Weights of a small GPT-style language model, trained from scratch on English Wikipedia.
Size: 8 layers, width 256, 4 heads of 64, MLP 1024 GELU, vocabulary 512, 6.59M parameters.
Each number is 200 + 30 x the weight over its row's rms, rounded and kept within 0 to 999. Layers, rows and columns count from 0. The size before them is the row's rms in percent of the matrix's.

# layer 2 MLP down (transposed), 1024x256, rms 0.135, rows 945-957, columns 0-127
113,240,174,184,231,201,217,211,196,220,180,219,183,211,216,187,216,202,236,224,197,176,228,162,245,226,121,167,254,207,207,219,146,145,185,206,159,164,185,190,194,163,277,193,246,204,191,187,195,206,194,233,225,175,202,170,253,209,178,233,193,200,215,226,195,190,190,206,174,162,186,181,199,245,201,202,238,237,181,206,205,218,204,200,184,196,290,202,232,196,219,223,204,178,244,153,240,203,178,187,201,149,177,233,234,207,247,229,227,190,242,187,161,248,234,184,169,239,190,190,137,167,223,174,228,245,225,204,178
104,215,212,231,145,202,268,156,204,150,142,153,174,224,242,194,217,204,192,166,195,173,207,198,191,209,227,220,237,196,232,205,158,182,194,222,172,179,245,195,175,162,142,240,199,181,224,216,163,196,156,189,219,189,182,159,241,189,209,148,189,231,237,207,170,177,205,202,209,170,189,212,219,235,195,211,228,203,150,179,185,225,196,216,177,225,184,222,212,183,179,183,186,209,223,181,181,232,219,246,182,238,202,256,206,124,186,175,203,150,216,233,219,218,236,180,200,205,226,195,137,205,229,236,203,204,267,211,231
093,185,258,158,185,223,209,220,224,232,209,215,167,150,217,205,194,218,173,166,151,180,210,235,198,209,185,224,243,207,211,146,200,195,162,166,179,209,230,173,211,198,213,215,183,208,231,217,197,276,196,232,221,193,232,169,173,217,168,194,164,192,203,213,246,200,225,172,219,155,209,216,215,227,210,236,202,194,132,230,206,199,207,198,195,214,181,151,204,176,220,141,190,200,191,244,271,196,237,221,210,164,175,210,217,164,164,186,199,183,219,216,206,141,229,225,193,179,177,211,244,221,202,266,229,251,209,186,224
104,200,183,202,182,211,195,201,205,196,165,182,220,149,232,182,181,209,160,164,235,227,197,201,194,208,198,197,217,168,168,212,131,193,166,187,144,183,192,202,225,190,140,129,163,209,212,194,212,197,259,201,241,254,189,239,146,177,231,209,204,191,225,212,193,181,190,184,177,192,198,161,171,255,223,155,216,171,215,266,148,203,177,226,225,215,227,149,228,183,157,188,204,187,229,216,182,198,215,233,181,189,202,221,188,212,206,223,224,222,235,242,242,166,261,187,197,231,179,207,213,218,232,169,205,182,212,228,239
095,189,189,202,256,224,222,197,207,164,175,199,212,243,198,178,120,208,208,277,265,172,243,208,161,168,229,187,195,230,186,145,160,174,246,192,217,165,200,231,208,207,200,162,189,252,188,192,201,198,176,239,174,167,208,179,184,184,204,177,178,177,191,225,177,210,219,180,177,252,245,253,202,147,217,182,222,180,203,220,198,171,157,190,181,147,166,217,154,170,202,229,155,218,201,249,264,219,232,205,179,190,169,230,192,193,159,229,190,195,208,225,199,125,208,144,172,275,241,148,183,192,163,212,143,211,263,203,251
104,156,246,189,167,273,189,206,246,197,219,191,193,188,188,198,175,171,200,209,215,202,220,230,212,151,291,208,212,166,221,167,203,231,139,180,233,182,202,188,191,182,177,196,219,200,176,212,250,190,233,254,190,226,147,191,234,202,212,248,170,190,233,233,205,177,206,191,154,200,194,122,203,226,122,194,173,185,195,202,243,149,194,236,208,153,200,226,181,263,181,200,215,220,166,239,176,207,160,272,163,216,172,228,212,156,212,248,190,266,224,226,165,219,163,163,186,221,231,197,214,198,193,192,189,222,189,207,216
102,229,165,227,152,209,228,202,205,215,181,158,179,196,184,239,175,214,192,276,200,206,162,237,200,217,244,153,187,202,210,178,189,225,180,160,222,156,208,210,175,218,169,238,189,157,157,185,173,213,192,174,197,212,183,161,169,194,179,151,173,211,239,222,202,191,132,243,223,174,169,170,181,185,163,175,168,172,166,191,231,219,185,174,189,251,232,176,209,209,133,217,238,137,222,149,223,205,247,183,218,164,184,210,249,219,150,189,238,192,181,174,243,185,204,180,215,192,214,142,210,281,212,184,181,159,185,235,216
098,220,198,228,174,179,190,198,217,182,215,222,175,186,196,215,147,187,188,190,209,227,191,165,153,163,175,255,211,198,162,188,147,179,250,187,213,196,175,182,155,189,221,217,273,198,114,183,230,257,213,230,164,197,214,168,218,207,227,197,179,221,153,209,248,195,218,181,177,191,218,208,244,234,171,166,199,226,173,252,230,183,257,244,208,266,193,203,167,239,241,229,202,189,188,147,231,193,188,220,208,225,218,244,244,158,145,217,184,202,187,178,155,188,169,186,243,205,149,225,194,200,200,165,204,248,272,177,216
105,237,180,188,182,212,202,202,193,176,186,202,232,195,206,185,141,242,241,246,258,242,213,206,145,191,199,181,152,208,192,156,202,214,232,196,192,211,230,191,205,208,211,220,200,173,204,197,221,188,179,168,216,194,204,197,222,211,203,201,164,206,242,205,210,178,183,158,249,175,203,197,180,164,198,282,183,170,177,272,211,214,268,194,258,228,247,204,182,204,185,147,210,187,242,123,220,185,226,182,212,218,222,193,201,188,171,214,214,165,200,191,251,150,157,202,162,219,241,247,199,162,234,181,235,219,173,193,190
103,184,214,193,185,203,174,139,207,169,176,176,154,196,230,222,179,208,211,215,221,177,226,226,251,201,259,209,125,197,202,188,243,181,242,225,206,207,178,190,215,194,211,194,200,148,214,155,205,232,258,226,202,233,235,233,221,220,178,200,209,151,209,207,193,190,161,188,226,124,160,206,199,188,172,213,216,219,241,219,147,162,209,217,196,176,226,155,146,182,210,156,209,194,207,268,227,162,202,220,186,236,234,167,200,110,147,247,193,189,220,202,182,206,216,214,176,185,196,223,245,209,172,201,178,155,181,255,243
106,218,237,154,214,214,203,202,237,208,221,212,141,229,222,186,190,159,176,199,277,213,193,181,198,222,156,186,181,211,248,198,200,274,209,191,239,226,224,199,193,226,164,210,211,230,217,195,150,183,194,175,234,207,203,190,159,229,178,146,239,164,201,177,219,182,229,208,193,238,183,145,174,204,174,206,207,138,225,197,246,206,182,177,205,214,186,200,193,286,200,263,214,196,214,169,224,190,187,235,275,276,210,161,179,216,176,202,210,256,184,223,239,187,173,188,188,200,235,261,212,196,238,218,144,228,169,246,191
096,194,179,172,163,221,146,250,218,203,163,243,222,198,209,114,149,172,190,185,211,194,259,203,187,195,202,182,201,252,223,221,209,201,192,186,144,170,203,268,236,220,265,235,222,186,208,167,201,204,170,157,190,187,181,194,154,218,156,221,195,178,119,255,237,211,246,197,233,161,212,226,222,171,157,181,213,172,315,187,206,227,209,124,208,182,195,235,209,177,259,238,197,220,202,201,178,224,165,193,182,144,197,193,183,234,233,211,243,201,229,186,209,242,175,221,231,186,200,195,150,281,224,253,225,180,179,210,200
109,241,183,242,124,187,214,209,200,233,213,197,208,206,168,214,186,225,215,166,132,187,215,172,211,188,157,215,235,251,190,225,195,125,168,252,221,178,215,203,187,227,212,233,201,205,209,175,191,223,184,244,215,152,156,179,151,180,245,226,152,214,203,136,189,161,225,220,222,150,180,230,262,198,193,232,156,186,203,133,169,185,203,218,195,134,226,188,219,181,198,151,194,182,174,191,160,250,128,169,238,217,198,188,176,234,217,212,191,222,186,167,204,197,158,193,155,150,178,157,214,231,194,199,149,169,213,216,194
# layer 2 MLP up, 1024x256, rms 0.139, rows 946-958, columns 0-127
104,219,248,231,209,186,176,211,206,185,186,134,197,201,158,193,204,205,188,180,170,209,157,188,137,202,186,173,217,203,143,167,193,237,176,219,188,241,189,215,206,158,292,199,216,215,196,159,170,241,207,223,160,164,174,214,165,250,139,236,200,219,173,192,188,197,197,166,177,208,221,212,207,188,221,196,225,172,220,180,176,112,182,204,188,223,150,170,234,181,247,230,226,190,157,206,223,233,245,211,205,221,216,184,207,184,191,232,192,191,222,202,153,259,210,236,210,193,175,197,238,162,235,155,176,211,180,255,196
097,178,230,215,192,149,198,229,214,176,221,203,250,225,228,190,207,240,215,264,147,240,184,213,204,235,184,196,190,193,186,241,266,234,230,237,148,247,205,199,166,169,171,185,219,182,179,171,191,185,206,197,231,203,180,189,195,188,220,233,208,224,179,177,238,190,221,127,229,204,216,212,183,190,233,206,171,191,232,180,228,125,150,213,162,224,250,216,201,233,162,230,209,193,161,164,168,219,144,193,167,276,224,192,225,185,266,208,190,196,196,189,191,228,223,169,217,140,161,195,213,221,191,154,241,198,212,225,237
106,196,230,157,180,219,160,177,182,200,164,233,217,147,184,180,217,209,169,217,165,207,257,226,253,261,143,234,205,171,202,185,207,204,175,185,188,218,202,221,227,200,226,236,169,183,176,192,176,210,122,214,181,184,195,187,214,173,186,175,211,194,204,215,225,187,176,194,198,234,214,203,213,209,293,221,175,202,235,204,216,182,210,238,181,214,167,231,216,218,150,176,196,257,143,222,220,150,194,172,262,214,215,209,194,156,143,248,139,244,232,197,196,186,184,163,217,164,224,231,208,228,215,203,167,202,203,181,190
095,168,208,188,244,183,180,205,213,188,208,211,205,172,207,208,199,194,193,205,200,265,185,211,247,180,157,215,157,242,204,246,209,204,185,221,176,170,171,204,225,202,208,237,236,180,234,204,167,202,191,175,214,231,138,237,211,187,162,182,252,219,176,174,164,190,187,222,215,228,228,114,226,198,198,179,217,232,187,208,210,194,165,227,202,197,204,201,193,224,170,189,213,133,165,175,168,150,192,165,168,192,149,203,156,142,206,211,167,173,159,169,173,216,214,211,166,203,173,251,162,192,198,208,253,221,158,201,240
101,208,195,149,205,196,191,206,253,221,225,223,147,168,220,232,174,183,198,170,192,169,181,195,235,228,229,164,216,168,191,180,239,171,205,153,174,190,192,249,208,216,217,160,180,193,181,178,195,215,169,223,174,227,224,195,236,189,201,198,180,204,149,142,204,264,195,162,236,130,203,122,168,206,192,201,181,219,184,227,228,184,195,288,198,203,197,177,206,176,239,203,200,198,225,259,170,172,229,202,235,157,180,215,207,192,172,229,192,180,167,195,182,225,236,210,251,242,148,203,211,189,230,183,180,206,178,189,209
095,166,175,267,206,240,225,199,191,209,182,215,223,183,192,160,206,190,203,205,188,170,205,258,165,231,252,243,263,204,187,238,179,200,179,212,160,161,197,179,184,228,214,190,192,156,194,167,191,205,177,175,193,210,184,250,180,238,233,228,195,200,203,158,205,145,206,154,206,161,211,248,145,181,150,206,176,193,202,241,215,221,192,214,262,190,169,195,237,181,193,179,202,241,224,199,184,162,232,201,222,230,203,254,162,282,189,193,178,248,223,229,168,230,155,183,178,151,244,188,209,209,171,205,195,231,291,183,179
097,109,206,206,139,238,208,135,199,162,189,193,247,176,183,241,225,160,181,157,210,169,257,213,194,191,241,172,252,252,208,232,225,217,228,138,212,265,239,204,150,239,204,149,156,179,225,218,213,187,223,204,224,213,186,222,206,199,180,236,183,229,171,182,183,285,228,214,215,203,178,212,214,160,200,173,184,165,197,144,248,221,187,204,213,157,203,228,210,171,146,211,223,197,192,173,194,228,191,201,235,194,185,168,174,225,217,170,254,236,228,220,232,208,209,198,194,152,171,192,238,164,236,221,157,211,162,218,199
102,152,170,212,193,197,186,209,231,210,178,191,218,191,160,180,143,214,171,201,191,212,187,156,172,199,185,193,142,213,166,207,168,261,215,168,245,194,243,164,231,233,190,195,242,163,224,204,239,197,167,235,210,181,226,205,233,155,215,249,191,229,200,222,206,138,220,201,184,204,237,186,179,230,212,228,187,174,185,139,189,195,223,226,199,206,195,219,199,206,187,235,167,233,215,187,202,213,212,228,242,211,212,223,190,161,198,155,257,156,154,209,212,177,204,223,156,172,218,166,197,186,213,216,176,232,251,187,198
114,204,194,210,178,279,232,172,184,189,202,122,150,250,205,205,173,170,229,160,197,152,175,147,159,197,213,177,183,205,228,135,256,203,193,221,185,256,200,226,208,196,197,222,216,207,212,174,204,212,144,223,196,199,142,200,215,261,228,262,207,229,224,180,212,189,204,216,151,151,168,166,155,162,280,171,187,221,211,183,153,202,200,191,228,180,213,200,162,197,179,206,193,220,216,187,251,232,216,215,215,211,182,192,166,170,208,195,208,181,177,226,192,234,252,237,199,212,200,226,214,182,194,257,245,223,191,202,162
103,238,190,260,170,238,221,180,157,198,158,151,229,238,176,213,281,128,167,176,242,182,196,229,163,205,147,205,200,238,198,176,211,190,212,163,225,224,245,170,191,175,197,212,208,197,221,234,169,196,213,226,218,209,203,214,179,176,178,199,227,172,166,235,173,195,156,194,182,189,187,195,171,215,204,197,230,214,229,211,205,237,162,200,228,179,218,179,200,178,165,200,235,207,173,218,249,245,219,192,103,176,227,196,173,237,152,172,231,212,237,214,169,206,205,197,157,173,198,222,180,189,253,207,187,269,226,267,179
101,190,198,188,240,185,231,161,138,209,226,181,169,190,132,271,247,226,212,187,226,231,198,206,162,187,199,278,184,165,179,204,228,176,192,191,257,195,192,222,212,143,201,225,192,218,230,204,197,235,194,236,195,193,184,182,199,220,187,188,200,191,206,196,176,227,159,173,207,185,194,153,200,233,230,187,158,176,194,234,204,148,277,240,194,257,177,218,179,172,162,185,210,229,186,204,164,170,193,205,207,168,293,265,189,199,180,194,176,235,189,193,199,177,217,199,207,228,220,167,215,186,202,198,182,262,256,169,194
105,182,257,180,217,196,217,184,237,153,180,186,174,166,180,212,184,244,233,198,192,186,170,201,190,190,226,186,202,208,152,140,261,209,193,209,175,246,215,196,173,234,222,194,188,220,190,236,272,227,117,222,223,173,202,207,235,219,184,192,239,197,205,228,198,165,182,111,231,188,159,177,211,199,192,220,164,209,211,180,175,259,203,183,204,229,172,237,161,234,258,178,170,215,244,167,129,209,186,210,248,185,168,156,212,191,162,161,219,234,235,134,181,237,185,189,189,249,187,195,229,208,253,204,190,233,244,242,217
108,190,236,154,181,185,197,158,187,204,168,206,213,233,279,222,225,162,219,160,173,192,207,181,202,210,153,213,202,274,224,241,193,272,286,196,193,255,206,214,268,169,154,216,252,165,177,163,204,163,194,217,227,244,157,207,215,221,176,226,244,232,138,198,190,202,201,185,227,201,186,186,143,155,217,207,204,261,264,162,203,246,162,236,219,175,194,187,192,185,205,208,174,195,195,190,178,233,189,187,188,215,156,140,215,184,188,143,236,214,244,215,217,191,165,174,198,175,187,200,277,133,231,213,224,188,187,151,225